Part of a small language model's weights: rotary positions, 10920 steps.
Each number is 128 + 24 x the weight over its row's rms, rounded and kept within 0 to 255. Layers, rows and columns count from 0. Numbers have three digits each. The size before them is the row's rms in percent of the matrix's.

# layer 9 MLP down, 128x512, rms 0.0911, rows 100-127, columns 320-383
096:160103116138142165112096118113090106186137094184121097099121116126168144101168154151118118132139113094103167115137155134131170107190139164082111105119099147168142140118144187127148114137081139
098:147158131097169123137110144102149105156137102135162146116125131108111125093126174166148143116126126066130150114088134122157136131122140134140091208108123121109174133109120107166163142119153142
099:131114098141160114127127187081158134104105130138125109125128124104065146143116110146137121143109124115149116126130129130108099111168170119180134120088120145116147148126208129143153119140117095
107:124124163100144142075122120172136134127137141120132111165163169137107116154141146130117110158082100110120120121128124121163138123096137148155122089097095103166128120128110106146096094108149102
101:098108099125094109139106119114079091125109126110130108189131201116118094113123155181129116068127114143109143117103141125124153144104124146180111102132105122138111115168131127134106162140155158
100:111123171121106123131129109116106158098153131122099146142135131132102126146162120158134139132131114087116160130119136161135130179125157147149159085159107133108126152154160151132118097165146161
099:139154155113116162151158119118165118057122133105108133193143149162149098118112122138097120122156109142124103156089128140139079127136106143093129128141125120127128129144128089132123160145166132
083:114148128125117132135127117104158159080131118108144093140123114116133076159101116120131151169136140077125164137146143095148150132143118079113166153129158090127109158139095110144124116141137134
109:137110122126098144062144162114108137146098113149153106156136111149086148130144122066105091142195142170134117146139108153142097117132128155162142151104122144125129156092126083136099172104129124
096:145135117136119187117112137073122145118140134087071149120107162131127114128105103142113102130175145117130130137144163121138155124110113139089089099117135120131107135138127127118143098123099122
099:074150130121109127073114151116116150146131098155123158167124141137112136123115082143090125067121168126136128155142113104162113175128109107128184133151127142141147127134120105148116147126119145
093:144165145125126094141108132114126126137150138148151136109127117145140107121108143159125131111170127116157119097113122118112156121104131090178103145109139144136127131123137102170155067112113174
098:095064105127127160096137096157068137189106137149105149127126121127149125145131122119126146096159125121145153154136126141093091121156174057127120118104122090126134084112134065110101091102120149
099:133158136149120131126114111138115097115188137167110155156132139180104138181132160091095122119113142149117140094183133149127112125160097126068112102101162123143121146142098137128139110123114129
094:133130106167119183100119113144122135135146119125125125133148078132131131097128106111106179127117141131106138132119122135131110124110125098101084133190168147141138105098129115144124152108146146
100:151198095132119157138115115157138163112108112114099110142113111112168138114077106149106094164106141167119121172112097111142112157098130119120152130119149133157109116113145122108122116123097128
099:103138138126153137166101117136138125140156154103114122146141142150156121113110160147121125118164130123140129132153147126108114157114121159106152136146149103127114114144101111106083139106087146
097:119069131155092078114120092172100137169161139153092140060106155149157114104144096166107134137116180099147126119149113130137121121142109164101169114150103160127078096109167185138097090116127109
090:144127146124107130147133132122099118146148151142109149106085142111108112157147151130097104089088139166141119105145125141125139088128119095121133150109131090115112174165114154133096155136121155
105:173089151114128105173159101136155125121122129139106079179092119105143118147152097139157103170177134118131133106118127125128118123119100103100135123119113114159127110148117157115141164081145140
106:098168140092116113100128118138092118137139112103119130074139125115117139106156127138132142108093108120148146115118134147086111141114079135089133125167124159194116139084130096148125130112200085
106:098109152120141115079127114164097138138122110163127157113117083158087154149167158090122150136118096131119119119162095112107135147080091120121096125116111118165103147118085152123103128123121157
099:154136101122157159117118133142123124137153145114140174127088153160122097170122118122113134130135102077151135088112145168110106119118113127132123131169137114124170128088108123146146130144145162
099:104109107123137124142145100150123093114122132095115084145110136113133119157099132143144124060118104098128147116106125131124145133125138131121157119112128103151129149104158123116146126146124158
097:116135127132136099133145095103125141117118161159082122132146111133139107142151127096139122098109150170118124119126121124113156132101166123083131132133143136115119104132107128184122109128118161
104:158144122129161120136129139098107127172123113127107120157106167122122115130109099145158100143132129077139101166139170135110177134120145140141119126116096145091165133118139088152167153139138106
106:132171130130152122131119133127099123124119070118155112126192124133127149088116155109124145076124087129151168143126134166138133122169118125140151133109144104093118122110134097157106141147123155
102:126105099160160126118144171123072136159123120147152161158116125076104104123103153106167152123131132099114160138113143147151109143089121116144116161123131172105159157135133126130127124149091127